Weights of a small GPT-style language model, trained from scratch on English Wikipedia: 903M tokens, 6893 steps.
Each number is 200 + 30 x the weight over its row's rms, rounded and kept within 0 to 999. Layers, rows and columns count from 0. The size before them is the row's rms in percent of the matrix's.

# layer 9 MLP up, 2880x576, rms 0.0526, rows 2378-2387, columns 144-287
101,187,209,126,202,262,214,171,171,160,218,178,161,221,155,252,146,181,220,159,205,206,157,165,195,216,176,229,186,233,188,219,168,217,250,183,192,208,189,219,225,228,199,231,180,233,233,165,168,163,177,224,184,195,132,195,197,228,180,216,228,224,232,263,194,236,158,170,200,252,195,166,182,215,222,190,175,208,180,142,242,216,211,214,202,213,264,271,165,182,164,220,261,174,228,205,217,242,184,186,192,190,194,258,231,268,192,211,171,243,179,159,193,199,217,204,227,171,205,205,187,207,196,221,224,243,213,204,188,223,208,196,231,208,190,197,183,211,211,208,231,214,193,204,201
109,144,234,159,237,129,197,193,226,278,164,238,195,191,177,154,169,172,236,213,176,209,198,189,230,212,223,187,115,211,204,216,200,187,224,177,182,223,197,199,188,180,198,201,190,207,186,218,228,195,222,237,222,216,252,225,158,219,168,191,218,242,212,214,257,163,219,168,254,203,251,125,152,180,192,244,173,198,207,177,220,137,222,200,205,279,156,199,220,211,212,233,227,201,159,210,241,251,277,158,209,189,257,221,246,202,236,248,173,189,220,205,156,232,195,185,256,179,186,160,197,249,199,189,138,230,237,139,186,196,205,171,208,252,191,213,198,224,188,227,210,258,184,231,191
098,185,192,173,219,172,197,151,174,210,179,163,180,153,120,261,243,238,232,218,205,232,190,232,224,247,229,160,208,184,170,174,252,197,163,236,247,181,149,200,226,178,228,216,168,226,180,129,175,219,194,198,202,259,164,271,202,227,180,159,221,204,199,180,209,150,220,187,227,201,187,178,205,245,169,219,174,208,225,191,234,204,213,200,209,210,200,242,231,166,210,187,204,178,209,192,234,229,195,198,237,226,206,230,254,146,209,203,222,204,224,159,203,183,174,207,197,180,202,191,161,250,136,240,291,221,233,127,250,196,205,178,218,203,155,160,216,226,204,204,218,241,214,193,141
101,225,180,205,189,195,203,152,180,208,207,173,158,171,197,201,233,213,225,172,182,190,164,192,207,215,186,141,175,192,214,212,223,184,199,221,181,165,169,204,245,190,188,153,245,228,204,201,234,185,242,245,192,220,206,243,164,267,175,241,191,136,206,208,192,224,234,164,274,169,191,182,163,227,245,220,180,199,241,139,266,188,213,128,194,202,208,232,217,211,198,200,170,249,191,211,235,176,185,193,222,187,173,238,209,201,168,244,204,214,161,209,169,210,202,222,214,210,262,175,134,211,164,254,176,241,226,140,240,221,164,191,210,283,185,168,206,198,198,150,200,193,230,197,171
099,213,191,190,184,174,135,240,191,207,227,194,259,200,142,240,198,189,226,184,223,243,170,226,211,216,211,193,234,184,156,227,268,205,137,175,220,137,210,182,203,213,219,177,227,216,223,180,182,193,225,208,199,197,234,168,211,206,156,222,178,183,212,207,146,201,176,149,223,182,210,199,177,174,190,195,167,224,210,182,253,162,190,193,200,198,64,171,225,206,204,196,218,154,174,240,132,200,256,208,202,262,217,185,192,229,170,210,195,280,186,202,242,217,229,194,262,205,234,160,171,192,224,169,213,223,196,232,186,170,199,201,155,213,172,187,224,201,217,198,169,195,231,140,244
096,151,156,206,222,211,207,182,200,214,195,196,204,214,153,219,239,210,268,146,241,249,195,127,176,204,170,227,177,234,147,178,253,206,232,256,188,202,249,254,236,174,172,150,219,233,184,224,163,174,200,177,164,173,162,147,156,235,188,160,277,185,209,175,214,237,270,191,230,203,184,220,205,152,200,219,172,246,245,193,221,144,154,238,170,255,212,153,186,212,196,202,224,205,196,231,183,270,205,167,129,154,227,221,247,189,184,254,202,196,207,280,186,239,186,168,177,241,208,180,239,181,156,183,226,266,180,214,191,169,220,213,227,199,209,200,207,183,213,183,203,243,206,219,157
101,221,215,198,199,177,189,196,167,182,257,194,212,266,219,174,206,219,171,244,163,190,172,200,184,190,208,210,151,201,121,235,211,194,179,241,188,146,210,257,266,153,227,213,185,131,163,238,178,205,205,254,193,149,126,173,188,173,222,211,207,150,212,192,191,215,200,181,185,139,200,210,210,163,174,204,238,237,182,226,187,195,122,187,217,220,223,174,251,190,210,237,160,242,182,203,254,256,155,221,160,175,233,240,209,213,152,182,215,245,212,187,199,171,214,178,180,196,171,190,240,211,206,197,196,163,259,201,234,185,223,191,198,250,154,179,209,234,256,129,168,210,193,270,172
096,237,179,207,200,247,213,182,228,193,192,197,249,247,211,233,148,191,232,160,205,194,166,185,208,196,217,235,187,180,179,205,209,149,193,210,231,250,218,252,199,191,245,199,192,196,214,187,159,171,208,215,152,177,238,145,171,251,147,190,166,207,213,187,200,225,214,206,248,217,210,220,229,205,245,202,196,198,262,171,230,221,279,175,199,245,177,187,175,183,185,198,172,143,174,260,209,227,257,242,185,219,231,202,147,223,215,258,151,219,179,162,208,179,190,236,191,213,202,151,198,199,258,236,189,196,224,243,181,213,168,211,133,198,129,206,223,244,240,166,188,186,218,239,195
100,174,229,160,224,161,145,158,210,221,154,172,212,196,124,244,177,196,210,168,187,215,251,200,196,228,145,200,222,190,137,197,171,175,153,230,201,177,201,191,206,215,186,227,190,168,210,172,266,235,213,182,160,235,260,189,201,150,167,170,182,207,210,225,159,215,209,231,165,248,229,202,201,141,239,189,204,206,260,180,165,177,188,229,187,194,199,195,269,157,240,165,195,234,189,249,216,210,190,180,176,245,204,168,185,145,130,181,183,221,199,204,173,255,208,162,218,191,169,209,232,290,102,245,265,245,201,194,149,180,140,228,200,183,138,181,233,232,217,157,207,197,177,220,189
106,157,194,124,179,214,181,240,217,199,136,157,224,253,228,215,187,259,220,238,193,183,186,190,190,213,190,139,228,247,183,193,174,220,198,218,168,200,216,177,194,181,208,259,195,219,232,179,213,179,208,222,205,153,245,199,176,172,149,202,219,193,199,194,200,249,190,207,247,190,214,228,181,215,278,248,202,210,173,211,215,206,201,212,160,173,169,178,202,157,223,209,156,214,219,164,208,217,263,207,225,207,191,207,178,213,167,200,242,176,125,216,212,206,176,211,231,177,173,239,166,239,193,191,143,232,226,191,188,162,146,149,224,228,188,232,187,140,100,246,174,208,259,189,161